Part of a small language model's weights.
Size: 11 layers, width 384, 6 heads of 64 (1 for keys and values), MLP 512 SwiGLU, vocabulary 32768, 22.9M parameters.
Architecture: RMSNorm before each block, rotary positions, biases on query, key and value, tied embeddings.
Training: a variant of Adam for these matrices, 1418M tokens, 5410 steps.
Each number is 128 + 24 x the weight over the matrix's rms, rounded and kept within 0 to 255. Layers, rows and columns count from 0. Numbers have three digits each.

# layer 3 MLP gate, 512x384, rms 0.0462, rows 396-511, columns 320-383
125157196181153140118083130111140127117137159125094104072099156110128181179124113135119179130135169119100121114149112120131126130091124109148112150094104113134140099145135152150112115113136125
162124138141157152118130121132124109137109161083178109092124105126109155134175144133137137135148169136113120138123136149162139146105144164156139190148117141143092130114120118154131075121152086
139125121156160107104093111113166112153128147122147136120124122101138113091142138117107135106159129098087129089105105129160145157111103143147167139120097132083125112160153083148146141130120132
123154124120129153126154107119142102140133100117107082176166140100133154134128131126129134117098120167121076176074160096128134152097110153118122140117121165150167136163150117136147119135121101
106100150164155129110125143140167145104153153126135120153145098115162113121158140117184126079093121101084098110145128093169148143099108153160090113123131143125090124131129111127060149175149154
077142092160161142134131086096072139122137131105143132126100151154158097127174151127130114137106148152152114125197127085147105114121158171133102141142124116159072103181139094106115108138171136
174126126177131136113121125117145134097138148097143115155112115141122141119109135139106140112110110136166119168119123091117124090099124137132117098129112116158156131129113137122088129125112134
136116153108141167104144128108173103114095156103117129074116124122148124127131141105145130135112147169138152119146132100125094135121095157147135138103107149173123091145135153143172140115136154
133096156094167120108127120137157126099121116113120116147123161183107170121156162123117160147130142135124115126132138140165131139106136150078141120176116126116140141164154098130145121167125087
158184138124143134133154139139133149111142157147122097119154119089087130104142128090123166146105109142100161129146125114157103089097123163146119117123153155141123142171132134121140125188074113
113155156183153097132121116102092147105113118111116123087135099128149136166134135170102115153113126117161087165133118121124119104091127118156112116088174155135161147173136165119125123130127124
099108139146187098116134111125122124111118200109137111147140151143123109091124093097091156081148169103150116169118151126174125142100120128130120145130089111111132121136115137098156082138126163
141118128145148094150124160135156119118119173157087136066143169130152117125112168148127147166157106143134104146140161123152146134082146115154135163163101142118181143148148111180119137136111119
172139147152137126105122104147096120111112136146115129156141129130115158145112131133138161116155090153122155137137182084182150145111172111129134130125119101127175166146160098131094122130152076
159133143110164171122134148116124092132146159149101135124117100126108125105113148176096113134108140135163164191160112138135136161104131115131117182093084126116174124155116145128125132124123135
181143122145092158113122129147128138105111106119125100131142098107127135112127129117115143115118146147100125150156117120128127081113164122138112116118110103111122163128101100085139119138105102
093129133173188109149128129083129086112179144130106105134109127171137117107124108110136103165177134115129149176130100089136139161112173174116069135124081097171142100130161115098140121130134141
106124112127142136099100144154137128104084134106145108139149173173110132172124087134110197160090175138111119098125111131133147145124153111105142123124147114135146150138127108140100111134129141
156104157094163115073127094111108111123148116122112121159099106123118127126133138152100140144120137096146130118133085132124161132104166129166147143132124133102161112163107135129143131126132146
122112120149112140117149113107155123129171166169180117118083089132081116115135156104131110094105134162101140176115091111155100074145086138162121129086101114081099119098142131134094042154096122
124119155144150155115172107139126174116159115153154081145138080160137073128184066105155117127113152120114159115114131102138102116116107125099109128111115110143122114164102125172146105142152148
160130143147152106138160116123131163057147152110100166126143122117125137125118102115120150175129093166153170115132169163116168121102155125120148138115100143122123096186133071100157105128147118
119130068125133153138135083100109134131142138102119107147115162127155170083143160115111187127115154120119142203147117140159138122113153151062131077139163124112094165153148078079087113106099143
160100141105151146100182131115142145153099153104106102136108109119121144104163108101169151121074127166131151111126139123146151095150094114149126155140140162125172148154122166092113087124154110
164089166089138129143139131123117107157083121110154113131144141076134140153087111141147145120112115126160136166167143142144131127098139165121095106087089117107118133189093163130079097150145114
163074141152114157108119132156109030140140114125116098131153157138111155126151146146114164161174102124137156133130171116153168139082146142088074166124090130123119107127136167132129132106132123
113132162118154166102120148101148141169106152127097119131160127126149167140122126133130137127158127132111118136154099103176108141114128134119126108132123101123108173128105160133118132121180151
112116130119125153150149111138132131119117125122153130081140096140146113126105135079163130120134110130108112103145123086129150125114160131135130119128120106165138149151117143126129089116082126
131092120113142105098127154130105138147130143137116121109128107072205132078113103094141135143152147129126150144146102120141160152103163146136177159154104171119170126140108116132127125104141158
136061119132134121156115097140114130179137120112137143160139094117128142116129115124137118142120160112128147132179118112143125113105128089111137167138149140138132129133135090094113114113171117
102133146146161144137128098126124133101093158134142135113142165104144085128140123091100123149102166103140165112093164144139099145111158090147116144151068150147148127126125149095141130073170124
179135145149160099159106109124100126073132143099147132143141125120182110113123102136172149164102161091129099113117128127121138123092083112064124120099135108155073092140121130135057131146151105
143135141124139108132146138141108102107117126146134123144145149165137145067154148098113115156127175120094144135140109098157107151133161130114188120118101118164098150169186156139110120096130089
153127155132164115142110126143129094114127126115130174147109108157106160143150135142146202083131128173140158110133152106143104160088168094118111142132126124150140153125155124141143148125107168
170103157155123092137150126186103119104179158110165133146127131128159124114119180126128161135109146172098143140127153089151122125114125080115108161105164146160132119132122095133127162155109132
113183100110144080139152155110121101132160153130118126137116141133125146156134101144122156141125084106152151137145087101125136119083152147161088161125113126151120184135119140102149061141101135
108097098124117150153128101095134163093121168122136129127153112133143118164128138105189105090140146112140127123166143104166137116136175127135117112086128141139079066142125130130107126165133153
155132140098133127117115109157110147110153126142127092151164127093146104138134144143128134088127158109112119126143101123126137199118111102113125121126106111098120102135146114141132090102072138
146126139135184132161151162088108126145103140138130085140121058158153092112121102179169089105179112101173132164109132160152104127119110132121115127069117108154135129092145138103099101133117107
152090106106116108115180117115135128089128147087121110129152092148176106140117129140157106160156140117091162106166147133135133152125119132123112108112159099134144123155133154142139147127122126
112107137165133107136143148111150113142119154114175136098142121103130133120164169110121146074150103127095108134138155125136145098092132151145128144140113151106134149085122122098125101132130095
160142121087151122165128099093125129126120149148125110111159101108135141193149114070139097160113114099134138113180132094158118150107156147141109132130080093120113172175142133165121099134134101
149153121148124115113120123119113112123090140149129132127113101131121170122098084151098115150093129083114121143129103089139114150094158124087107113072093073109092173166184093149140123125151103
096085156128139088116111105113134099149153135142153119113144171137118097103109140128139121125143132184111133130121161096146088129118156150151144130149103171118124105138113140112052110141135124
171144106112137141135125109150132112132134147102137129115168111133113131130127109151105147121133152105117160129117107083150142102089115135129116112127187120134104136117161076107121134136114165
117173159117163114159160172141128134115107141141116150110109145107114132130135074104129095094180097108118100153155112110143109105124146152111133141142116149057083112101102150138102119125118115
132123145113137117162151097121129093143137126150137129143103124095143139125088127126166127132148111125144162152104135094136121141152125130161140111108094108148086132160113161093182122164145089
149124082113114095094135097118099125125100153149114114124174113133183139130150126100150192140144134116128111172139116143131140097095155127091126134124136157153148088136118121104149128112115125
169122134128187128130116119149141141123149168152114153146106093083113155083129139153159167162157125118153132150124183163169121144105168130115140150133104083132140093143123137135115148126099074
164156129094186162133137120144098158115157117153105155159124129107156111133083133138099151176142140120138137169140161155215087137079110161174125128068142126103137160140148105161116125124131123
092138138138158127154124104097073137131124137089145137148141108132149121134132120111119119149095112108149094133134179132150115157116097142127127143105090142149119074164137120127153116128154118
140119143112139055129095123135151107129152128143136103145143143108129145133126150112127167137110141151125115188162102159127192118114101137107142127123155151101139116152093159153138132109145120
139139167146126149117144115136132122119147143115142171158129120100132156142134134096138123142123141162119144121152077109107150143104160108105133130145127155129145151163119088102166103119130162
163152125150135119138146127105166131116146136082118144114085127125137118111110105102165117145163109151101157147134140129181119139105118136130120115148113162102074129142122123132137109120166138
126101105152129146145118089127109140162155173142178108127090138120110125113142162097142129129090103136105123133143137135135123098145107104133144075135073159128107135126101113157100113108119082
132147150165130136079133097165085108084161155096136136117136141090107168162116151127099170103109136110107112114165134114120136122095141116098114141097137122166155146161094122132130118129143146
122146125099156151105161124140147112083140167160171135129172158161165170099126130128119134184134113152152117132104110126132099123129127119149129139129157169152152099175145133105108117109210157
206122146133117136109132145132134151139118143131134163146109091140156153162120095159139122157109132103119130194137143140134128159106107141113099094152098130186133163137130111142097121089150125
096141142121147116157112108164200155111148166158111137102091095134153130163194094104155103170164174188128124187133160129197167116113175149151134132079106127143114128106150110114106141143107102
126133121168142141153150148139144101103130118165160111136108133144109131116111144155122145118123094144144126167166100169139119121106140163145162144126123165125135092177149135130108129068102110
118135111129107086137136092136157087136156127205088107113092147109083158122122162118150138109083122137146153109113133134138124093066118124122137141129088143118109129128164147100147107138150101
148161145145138108112126129138150135122123148091133096120153135144091140138090151133139156131110104189138125124127124131121089134126170109117116160127110097142136096130116136087144148143115108
112140120115148082133127168157157135168108140140170110128129133157117135129126124088130131122121144127134138147142146114150160134089143143132085171144172113127103134135162142137111111133139125
138129141115112171111118103125127156136139178111140133116099135133119107155135155107161106130114149160125101090125130137141133168113161108141160161136158114149131084108157096126126126128093152
094136184135129159169084138135108144134104158142119146130096167134116106124128110130121132102159142161122137135141109122153118146102148130114156148117137155145123093072124150121129076128137164
099099109119158124160145092127135145142142159097123119108180143154138162114127154090152164073131082117147167119149142139128164136125095102165106122138109167125101153085129108103127129161113111
100156111131137128128104078059128138160163128116110147143080110116124147091129092117110143153126115111124117207121118136132079134123111164160097123125119142085132153081108140128095118125134124
098085147132149124126077128145134137116132151165149141128121128134126128109138130122123129119123093133103158125133135103139123168067148121142118103136096154127087151139142065157132078156138087
134179101159128152121140124128146120093135157117178108142136093135119149123116119105140147157104161111137132184146111132153117088096124138090103162149098086098119084172108131143143118134124105
115094121177154112077140111104133124071072126095110148139149030123099157133160113142128188169105111154127122191142147118144128086089126131130138146138101118108187087178126076142132116141107089
158155106094127175130130109162135108123095150135141176112138148122127128138127174135110151137130105132145131123119149106143137124095126157127125124119104146103107139134137122150139125115167158
139130100107126123164129135134135126089121161137153145136128130141154152124139147126126150138126161137123143130138146114167120114124102124099151063104120093127113156147116122132103111117158116
172108074154127121151141107134162125170120135109127142125113137102141127120133182125163144153153184124126120083139128103141162107086136099096139126090141139113143111113104145122107120173128138
163107098149153128056116136186129133135134155097171111105169116096151160115129138077149130150148128165095123150165137108170150106117172111103097116120104122128112114158156101118090141102129146
145083101134151105150169110087161121106131143139108123177130108094125162122138122132150113145154133123169148156154140128129111073102120137132152136131184152123121096152153164097154108169108078
096138136088183110092141124089085125125183149139146179131156116135138163123148148091131144096137147104141117152150156122124126158130143135104097144152107131121085130129141149137132127130141129
144121073156118143114133130136121091142069104127138131125126124132100097125134146138131113142111133141114127131143130128127141157107108078173130138143083152118142080156116180091150091152091133
106131192125141131121135170123164091133123138132133112138076105109140141154117134158103146101132168144124106155133147095168115110140130175148094108135095131128111149121080104118174118132143103
090128123134119146127144131121116111111111105124102152106158154121137145130125116129147143087139141138178130137139118135152153104135167104153154126121123111138152156173116125130078124132109102
124156141101118143161139133139107134142098145116130143079148103138147116152147153158164147061134130120108131112119177147162118108132162096124154118128077116109127127161121100114148087123179146
132169089172107111151114120143146134077094134117080103137132159097112116116096096148122151142139135201139088109155127151139141071085138135162087128094140146139186105137112164125135132134145152
176123079192145112127106088103156125131129137134150125131162064131134122118136135156158151127160182108114113142140142073116148154125169095152106162096102071175132145150098172103090162166139172
163100136100127141121129105062138138156123169113134114145140098115106112123145119150111157096089134125119145157145116114152153102098146086132116134107147103142144152187147130128102117110142131
138145159096145123096140129151113148101138119116142135120116093157151157181162108100167116152137146117131130130174114118162146158127082117132106136129145147125126115130107138116102105161082122
105177142091155102103132112121156143131147157154098173149114124167097111088111144117169088137146077114092170147188152093152118127128184150141106147106126187095156132127145158120134124112140107
126124164110134078117127127154165140150113164150120159136115105084175142126159175123175150142136148135117147121128146112144173133097144143116111121118147134117118132127121106127133127150069132
102183117154127087145117106117112156102129149120096127135117117154130162131116098137135149146108126104151173138131109124150127136117161128150143135095150103141142157166095099152138131146153083
147129142108171082137135162205092128146132171174123133125126109178153150114153124140134138111159173123123106109097152114170134078118131177130166158185200156123170108134105119096067120125118154
112135114173162112097105130152136167139137137104124109107148150142190139140102136126129128136102113128153139167142175122207122099087119109158089130139097138116129120129153117082139119129124121
152120127145164118111142108082159159163138162109118159147166117094151125160205205067146098158135162119130121142180167092138156103119126112129132114119165145165078148154130156154146103183138125
123101153130131112146105096088146106152156147140136091136172128133133109136145114127104169092111142115129144129129102149107144104106128140117073159156103097123102121147155135154110125130128131
133148102125156112113107143121097156089173108133157134148140078154123104134135122105163145100163112155180091105098153153164152134122143143117123139105120088157132112119138168091116134130190182
123164126131105122120125115144115129155150145108134129169112153104102136116110164147164138110116147196091113148137132100152133121125148151116123161155077141130155122133087105119132105113142098
134115149149124174162119111120124157125107151105141104110140118126132161138159097164149139148119118151112123171175116116139159103143062124107132131162128119135140135144151112133080123145141125
126117121147114115092133125103095146160165104087119117167137111122131157126104096157115130151112116139115110093139118125145117116133171120128128108106102110158131091130132114132106115112150154
120136179156112125155121123128156163144139143128164142125134099073149098148141166127134080102107142054139133157172166123110129154117096119141164131130109153140103143094143152111103116182162139
185131148140122137136147123149108106162147132124142164136097137134128142139090171108110173171108110158129112162167163106125125118134107092127156140119131134124159096131153093105133110144117140
176109137136115073109171138152190101105120092119095184098142150110184118127142137083143181149125099143142122142119147112156126130077150121110144138102138153134114137122099121170132154136128129
138156119138164125152159127119072126162175165107136079183122131133098136126136131107128137146098198157142159145178104115119136121114085110133135120094090114179132138127137156137118104157126095
132118155112166108155118183171109107144173127156162122103138107127139128100144136129130166125159136134115134151165162153144167142122129167108189148128166146148139114158152144153140118153136131
082137137114140098137098123145167121130103159112153097131111166151125114101151095137108145144123118153115137112101124156143155097106141152106126146132095118142156135130143151124104125106113103
159097120159171145115103093147097145130097114113126112118132125114142126154167123097136170113148122100148110179132120141131173148139124149122109132116116134145157138167151122142150124107136153
124095125161154132106130144131114119152156124147102129107112083125154123120095144080144112127119167085139152109173101143168118112112124153149173154105120155094139104125084151132120110159171141
172125112093135144110149135116153098129139184130098160118148121113115098126133119129118148131127123164137159136127143099119130107118154117144137128113122117113117115113122145129132117122125146
143123131152148125161134090135147178112144140194122170115158119214103152109143147143125109147106181174134140097144146122123119095120111160131134166144088101098114154158122167124117121144158108
095097189138179095118150156107090110098113122182155130140174170110131146121125132110091139104125113172106172113156157120111185101101135160128142149170108114183167137089134121072108090119099081
068158147124194099168134159109148103090081126121125147108150148139159092095128124143107151118135113134133138135150133117157088163091100136127134138147096164134132155126134150108107147133146117
154120145165137160142106128099139114112125104135134104136139113108125118100137115140089137148103105125120112126127129121144173146090133131162101152128081157096111133143164112143089112131108130
114133145114117105146131099154096151139168124107121124168088114120156141137131132133104166158109182134113154127151092106174133102102143126096073132118142094165150113146123157149137121159126152
124143141134136146131151106134113133094086140123141124080130120104147078127137142133091096130121142128176155148099109107125093128081137181160121096107120110149102111137136117110106128139135130
121113123052150142143128166118135115108113139114128116123114173120151124172122097115189113139087111126148136155160102129143154143132119152126110112095117098129064100144161095128093108164154105
107120147137114107135130147160129105091124146179139123167141110138155175129069133096121124113137162154206147135101149068153133099102175101158106130125133092148139113136123088139116130140135127
148149135155131176111107160172163120125119127123139139168126123118136147099117121122125127129099079107087172103100139119142115143103128133104126128125113118125121152187154125150118147146139165
100134114124149107121144139130127123120146123112151117166152164138100160144180132124174159135127129111117174096113127084136141101068106160104116129129125128139112163158124137124139108153144105
087099114178186159139138099083151141182109151152127107149115084118105121166106114140128140127078095118111117131126139121133127136135121137116137103089127146072080099147124139142155117182149126
129127123155128125129149124154125129120102109145169136102144112115154144100089109121114173146130088113146105099116130100142147078112138098148127129099136156151140159132153147152173096140116164